config = dict(
    num_hidden_layers=11,
    hidden_size=128,
    num_attention_heads=4,
    num_key_value_heads=4,
    head_dim=32,
    intermediate_size=512,
    vocab_size=2048,
    hidden_act='squared_relu',
    norm='rmsnorm',
    norm_place='pre',
    norm_eps=1e-06,
    positions='rope',
    rope_theta=10000.0,
    rope_fraction=0.5,
    qk_norm=True,
    attn_scale=0.237,
    bias='all',
    tie_word_embeddings='early',
    parallel_block=False,
    extras=['some layers without attention', 'local attention windows', 'gated attention', 'value embeddings', 'hashed n-gram embeddings', 'a smear gate', 'an embedding shortcut', 'learned residual scales', 'capped logits'],
    init='normal',
    init_std_qkv=0.0423,
    init_std_o=0.0525,
    init_std_up=0.0605,
    init_std_down=0.0605,
    optimizer='muon_variant',
    learning_rate=0.00678,
    lr_mult_o=1.43,
    beta1=0.95,
    lr_head=0.018,
    warmup_steps=0,
    schedule='wsd',
    decay_fraction=1.0,
    decay_shape='pow',
    final_lr_fraction=0.1,
    batch_tokens=[16384, 32768, 65536],
    max_seq_len=2048,
    doc_mask=True,
    train_tokens=137800000,
    max_steps=3689,
    dataset='wikipedia_en',
)
Each number is 500 + 50 x the weight over its row's rms, rounded and kept within 0 to 999. Layers, rows and columns count from 0. Numbers have three digits each. The size before them is the row's rms in percent of the matrix's.

# layer 7 MLP up, 512x128, rms 0.0608, rows 0-191, columns 0-31
088:637482468459463541432542450550531520459484457537522438484507499510515450591552515590468482580534
091:481525469439471520433477525504461569500608531527338531529588465528496506472488448445531500534523
103:579416542477437565486515456567470510467498511522453584543513458528538479430489443525439491539500
088:451520546534472452539504502496433576471604494516472572485481504526483449500550594486561450492552
095:430444512555460546544481592567561448508477480544492532512500423545495475529476515581475474492565
105:467502410582474433555501390501426490496507486491475501530456445477470513472455489478405584511567
103:534600497501458600484453504459527538550466538498617483503394540493475447510437456545585534451435
105:444454522421490484550508496517480468458487521482470516474489556583479464402405475463485398482431
103:435365466452517515399546519480573564465478478524482435464531583519467446531559483456476605505485
101:439591556585523501484463501538463545464562594532549583495458493479474559523486499622459559463448
098:548428448520557584530497512507514543357520454513502594456469549552467541538463554509460440510463
093:608442467463497534471457470468527523519507648409507469402506555520566503462482437538552566533444
093:436580597406503505475435483471568449541609521547442521553529494490438447510504564507421453514477
101:504474468556394507567429476526404474507479576452455479568505458431529534528394433564534523496585
087:337535492422514419509518536533472419582524576468541504598481529444536484484511496556445447477631
103:539559514407446509528582526400516588515522466509453527486470407564579461549452544491479426504473
100:518461539419508471524560486465501422462571535557445484496525510614483436522458503516542596515507
096:530474526428490412483515507557497519526454582444525598563583582444533472530507477460475478470437
102:532537475458396534473515470498501527423494481444487447489530473478448496466494540425467462501486
093:420456527586488503401577465482483499473522479531557450469544510518395510465485543444576490471449
103:488521561461586507465538492490482474432476537450506550558516466527547502595486533509460473413501
097:534560525536588539547498580526510504547628438526594556549502412509451446483437442473399411482473
106:568557526517515540655413473557465477484465475487556539595416492506471544468553556501440465454517
095:532570522506508534499455467534612552485501362416528469550557570551458567501539416520453531491495
108:499485489511405487461511502548495477512420544508536517540548502417435493499499436424463482489455
090:460554481409479508513414521476467495504553502429428462523439391506487619517418521523499562427551
099:501453544470470495488571543484522477447498537500463415523489575430530568507496498486437537481600
098:489523480464415489507607603504521479456549521531569450487583557424455434477503557506528565528495
109:385518560518532515546511420457515521432564450501495434511502485435642471617466505479466577564548
104:526548509445491517446470552531496509528569529474475459501467494461554542547389472430421473497431
112:471456498514548526477486596488522507475482614521444502509504523509594568556465523565444506505631
100:536523549442402491505478457557520589536471544469530459552443429535454497537383535502505564533504
104:493432548493537463525482472456522586431474479565559437526435469515441466510475553627421435543575
115:504473544446517441566375556480573565464471461449497398412482522412521512487487531524460476451530
091:572473470516457490551499517497513535410564537448508468496489555591474494547504485442440511509516
098:490447473564514433592582463501515378516522470498488529469513502434526490482477508502509553585628
093:439475552572500501504500448528530460506458483452508515563517506471433457500533543413436523622568
104:518452528492457593459534481567471478573513418469481554544481517536490497470449538525515415641486
100:572504454564524474472471526514596518528496543535516491513475589503520493474492428441411564441506
088:514466530424452610525379540458420520568481463508442560542477543428437464493428476479474458493525
100:588487457411457484488449595473410467515521463584502486570482522514538404539459456448562431553503
095:551528491540490580491445452417433596611530411452592549470528552558454497495420502557436596476478
098:566517535450572532520585514566485518456594547506470469500520454506502527436581508470547522491538
099:493511530554591456551467534466480516502379503490410512544545578505548492447482509512531467408465
099:501504484421484513492573426538522563476466485506520389546605418537521441461478409580485517474497
101:536532571535571526539569471366467471507592387478529435476428439568547503546464503559478515527461
093:468511469561495530476572404589556495493445499552471510574519481522502491530414483474502477478451
094:506593406482484570555481592580538550510497507584452477428541499519476456469538486545462441563549
097:471481468429431496526570556469463570469448467514446453478445568498465548472572509495500512504525
103:479487457450481460501429447497492536503438592559529509549514514430534480466463406468504590508481
098:372470485562529474563540547408554540487512588488511467486511489506476429485484460542453590478529
092:515483515490572591493448433469501525497433552386490475551560484397456531556379559560403549563549
097:456498457575443495488470514562581450470459467442599519474484569522434499524427552514512544494523
107:454475471512515380455554503431575653500425532525528404493581464515497414564559488513445493404467
098:407480539535456556449504488504427512438557455499535513557477530538481488407441542359580501528553
108:464572536497498425502579465438383534412514516446491465485456459492487568455486542556446552445521
102:439442437515526497506539516537453477490502563439415513499510603555523499533387510537602570459427
089:551534572541454531538550453519548442511554421522444437531505483490584439430450514486479517419510
103:510570492510547567509526512490593521441586490561568467446449483493504635608521516453433461389517
104:550529404505486618418468520508495460488451466455487547633543429437482500457477487581486505430521
100:476510473567536429552463523453496508485546606527430509542507454495580476547562484624402513479497
108:486440510602519508489479515556531439548565553524452536531484461469499490544511566511413469484478
100:557500501570479458465577563525557476601444545565529475399516500433521426546449512464543509525599
102:529508531522494574600521437457558487564578528516550496484392590441493541555565466507646464450448
100:486582542505463516502585524381639503574558517386449556505523502502531487482426456523502490528560
098:519458462550497488459408448529512613402611498438551498506522505541490425553478535499446439436528
095:442492463458487520433578476532439429544505559457522627567533494572389429465523560524500401483517
094:475607514420524537485477565535555518453432590433549432552514490468525575557488483483469601494484
108:441518486560521524387472492457579569538500468537489468528487471552444518482494488562429498498404
098:483591502527455537435443562523542507492490578535571522515541533457468519534499542612521557560484
096:489524507502576531460444537455441493548510536528533536435534393456548510449672495498461457511449
112:566517470461491540463508487564577556545517576418525551531477519563547474534509522588520451576565
091:480487446564524518539583561495452441459520490481510445405438522590414468493488599432497468477373
103:592530498582624521453496478459451494524494555564484408377546516487543498508468528471561461532567
107:515555531504545466577536482489564578528531511537462488416508477578566612506540562586491405498534
104:502415596432498481553484519487431550491541548535440449490552542534451479519509460404522445518465
093:496605554506513446486415533572559466425562518523419465500444477419471542527520491465534443475525
106:504482572487514452437571462524557649526474500481472434629501464500571567554476493556454413444433
105:482510500501507470448497495566447481515454501536515519551520601546516451474366459478474533503448
092:492450552440493477419618542552534580455549444516541471508607572467525593495465499560507492502544
094:530492567507480416633495517536428591460529538553431535439545448532515513538522559579452550491505
097:448481498507404558463486531462503512470413484425524499449527471510498486495546517530554520513465
102:483533478555491490548584377438441475573461574460405538469517477505410437442468447438479509468525
099:531538510492481397424467586630555496597549522483579498587528522519415496495525547555490400429565
097:501562432475473442435532399549550535524525457454457406548521461419459553575465527552413437500505
096:524542418479477441457454549485593553480445555491566534573494439502459466513523519606467537544495
100:394537502474460501465525429435493475589457543572525411531580489507556462532470452503418504486467
091:539501478551379553497617426541436459513517565545465546544474529496491546481533524478492501471471
105:526493515591506489507475543507587528456531524440479464552561489498390466550522537534480495451538
102:468470529535513578540450541466521559492474462449518538503545515453515590585499483439491505447431
103:567457500493433486532429449555503530498534451478520449543457553542501546483487458454455440524518
109:563571461481474511527459539496482518541523486489527510599530471523451524474474566508479421490552
107:509533493388543573549524487466433534462551499474496478509485483541620557466495472476466485553398
103:496574557501380485581532561472470518511445387532502424533483451417522569509493503430519502484489
095:491430526508478531476433532478445572491491525509425539434589468421515422479600421459482381398523
111:520472483570459498593531469636548551495440493530499527581499487410515504398513489561436524573572
096:479522596489390476460537489538534554461575589483553480514511542507453467487478491548538515439444
103:493543460563477511442498451600473559506552536509522489525481445547522399546468592553442494501492
091:550389473491470502457603579487556514515559416485420533490487531422460468601615524504520550477435
104:546494582468479436550516477526521471547468469539480535501498570490441541568445552520463526520429
101:571547505555528512539482542538492513591455460400643537528527456547480504429560536519483483384579
102:437522439564470472479473503458448498588500546507431529443478442580493479486452392612478574587488
108:522634562450464524535488498475543507578464548490507423534553585462538482477573430545476480449479
096:502495492529471485427498551476594473480478466554495539462450556653487420540484591471485474527480
097:538399422491469549490559468584390487499487415580532507516489512553436503434556468525500453476613
101:507544501567513563500525474575394483424578410453527459587543555474500573401530466539480460515464
088:588478546559555532546446440513436534554421492631506414446489413449486445503418451560530489585428
099:469564371443469558489452535456510523582491520499482534604471504478565537433462471503475571484427
102:548555526507448518457480458517455492427528491518528462524522594466568487545544454537495359472481
106:478478493516482373532561504556500497508453512404530500579536556512555490475409445398421518473452
096:391517501499457512528456505476481385468392473507483507490511484550548542486429509557435558465468
098:553541598594526545461472471582528544466509457538500564560506494451515464504502482440509421466493
095:450573520505415570558482515484454509541487464568575516581503446331550530478531533563481521452532
102:499469587533596498537574527490571561604467518459542486484508535517483464577460570494487399601538
096:474627492435478603552532516497576589497438491418542509404613458409440557492479487495488455428545
098:444553470429375486456495533464513461475528528471523550443486522395616534489580507592541487486582
104:551606470465512509554499480474468588469526563498566489541493473456488490534393447489508528479399
104:495517480517469522493553488430445506505592468528492497435515581485433504476536448509514482518479
107:527496428546466442468483449487580458507490496443460554562527469520467513566486559460445510414525
092:395422441512556557514460594391558523474481508536496574453497461443479532469490510503579405544503
097:439512529539475476513511453531606484568441471543597515567483479515512483411548574515507528549442
102:510435443565509445481522481492570528529448550491583366537544519461503514444436568467526487515547
100:488414487458459473551544441467492418543480529526516445520552518450470630508537436533623514459499
103:517535474368541443536491451544536482542397440418484513611485510582475540517500533516497490441625
099:431575476474600543468552505467567484531533525515492623506503494451507497529423412503539463491413
100:565436467477582468581500545483588411471552481610486436570427433591310528548514490493476467550551
104:494436547535492444550558500500579515501585511598538469436523483425535444549469530543480417498511
102:540550510544545440533420479483518535451478491524534502596444463485432473418458565580595527564512
098:480517469477412483509482471420545496504500438480469533500548551451607481508576515625493607544505
099:456517488441456536539455511452506619513408455476389480475522506524592417474611519637521557508496
097:508533511538448439478401545445511524458537531448518416557433557481531554551448567558465510458597
118:582440473554465565479441565463524507452474483488547545563456543494562543530466580521518461509504
103:416552597497517374509344564512503514534511516500497553517548421445533521415483554505454515469487
091:509493487537557572687543594567501527516496516469497556523532529558535543499498569449460599572475
103:609576472554532526576434455524524425371469437496496424468540486478519517437517474525519503516542
095:473553600511523526543479569470523553491520408478484464526514462413480483553526505563555533593525
107:523523564484479475492464519445549472523500503466538565512529523527572497492504548580492520521528
094:452538477457557539499506531521563528555540488529532496529517589523547449550527525608525527458599
087:484490498469540552541467514480476441426501502468511445561461529553467530452566455584503503528470
097:458461458488511534462519517547498511513472442458505500537560461485502449579535525414474420481559
119:518553531468463524468424570532519480549460537482428410497515603439568426416570507591519507484499
111:491424564531447497549472531476484532492522581564521505410454438480444580406518498519455487461395
111:467488503640513434525519557542488552491513575611497523546505582525382511530549476441444458535515
098:444562431452512503446500479481446553483471487501607485560552515436484417508517415467539521448550
098:426487423547444461439516485399598543418534563600499463495509450481506605407424448483474521551610
089:453513540509563515482446518516453579523494479490522512573606635486446499514579426499527523480514
109:570506476431467573480379572543462486537542498549437514600535482474596478484508443612565504483416
102:543584459523456557542488531488486477496405443409460374547515527509478513508562410538546469458527
101:513524509511551411517517500505553421390384482403544534474440506581515434484545439572412537399552
094:533528479412486551493461503534486624541499447496443488478502551523420479514449435483573505486523
095:404455508555490519507503456508474541536468407555465434513481539497490507604400399433399578498456
090:595420475559536515555522459522499528462484483650493460489506527549484534475502551510418478554474
104:464528386489530511511566517538527498475541441584392467393562449531477617467442472433469459495537
100:511544584495550450576435512523569563548517557443484497547462464529523471459518508463514440495422
105:542498646499529498491446540451507512603530536445537507521520520454441514431497529466565531462513
101:567564488494495519554544621556550510547494556523527539540518617469513429572498431422541477451491
084:545416423452447457487465486520529493554552599513425582483488563536475525493518499447501472455441
089:511508449531627503471505438506504550510523482467551581530505544520572508483444476447525470526464
088:524494492575530612560566615440540547535460503560495387483447508526519545504489545465558518447502
089:385536621527592433504391569564481476482549413529513489451541450564486470398548496481475530478559
088:530556533485506535471514568453582500498470524471427458468530473401517484563578538458454481422567
091:501448493503529343517561522488507423516652476598445502540485525529495425457481549496431514455529
095:505430406516459528478512454548408476456505497448453445498487420481449474572501466589581422595442
100:557554491553497544497507544502468610477504445529452476499608448506431531514430594483489419610479
093:522441514475440543554550571395524442470429503516473418515527548457577513478564601439488510513551
106:535485442508484422427428528461603461561540511540559547488471606497448443501492482605493501395496
115:502439488427421515538476568473531464391505548538506591526477467477477537380549409533551457468513
106:491471400551476456465468504458518406491514469502448462436442484476490482452430429504505473504493
092:448572470490414641527497491499524504489500530443534452410490564399492579523510512474456503516581
100:473565524566466568483442566513493578508598544503503510562511513396453492544478583486502443389484
100:509454520521622557444516455484579449489492485434445499518522511510559539490494596451489485411503
095:601462530410558557439602448423487498561474488415546468518569480456553590575547537516440511465507
109:494483572409578476445557596529557449452470512518445433477481489568554521524435514584477582483499
095:484471481444496533468500469507462527451570474507559416527505615523462512557556498508504502517545
098:485457458552431525584498425592412528566500573448558546540455516416448531569429451536526481493517
103:519461469493546497458488531435499513527496517551537650432501562425414489440571457472544498393494
104:516516465479443565521528638448561515400402525475464516564531482454525526430558428526515525545561
099:541460465547535487492447527546520508486506537528513568460549502456472577452508507524582527448430
108:507391492455505487496576535464427577421542432477506542490512508598484536454474491505531457532531
099:528563506503346559569511459456501567486437499493484498556422430545598562468494533456512424476471
100:490477553531526457445518575533481464538555493549490392473541405450374523565450467545483511498537
103:469562476533555399451621487534497436585494528603530465464497491479415393458526458560549545541411
103:520542494476476488588540524508521470491571410460496441552494554487585435529521562471589560413586
093:423460509549490544570555436521529540561528549538623539565448504527408460614434527493440533495512
103:465537567485524459535445557574468566481503502570553463505543488530412448544450478558492520498512
102:468425543532518452456475535498488497561558480563444468468577544478637520454402472514559436367440
097:492528536449436443600510512508426559491497463499450498513434515481588503543507476530468445425538
097:623591504506507432479417557478501469465490505510424574483513520508441505566482577475526597469466
091:555408483527562473432510525450571518479523473517563458482512560496466390573548509503375514536473
101:509533423588447519506545564490524508511454610494569525522485435589391539468562549453525496380555
097:515540510505486401546519539626645533528499477544489495468477480437559554497518519611451541463522
101:539487558475586432452583494520509417542500501493547530518497506532437535516488480605499471490533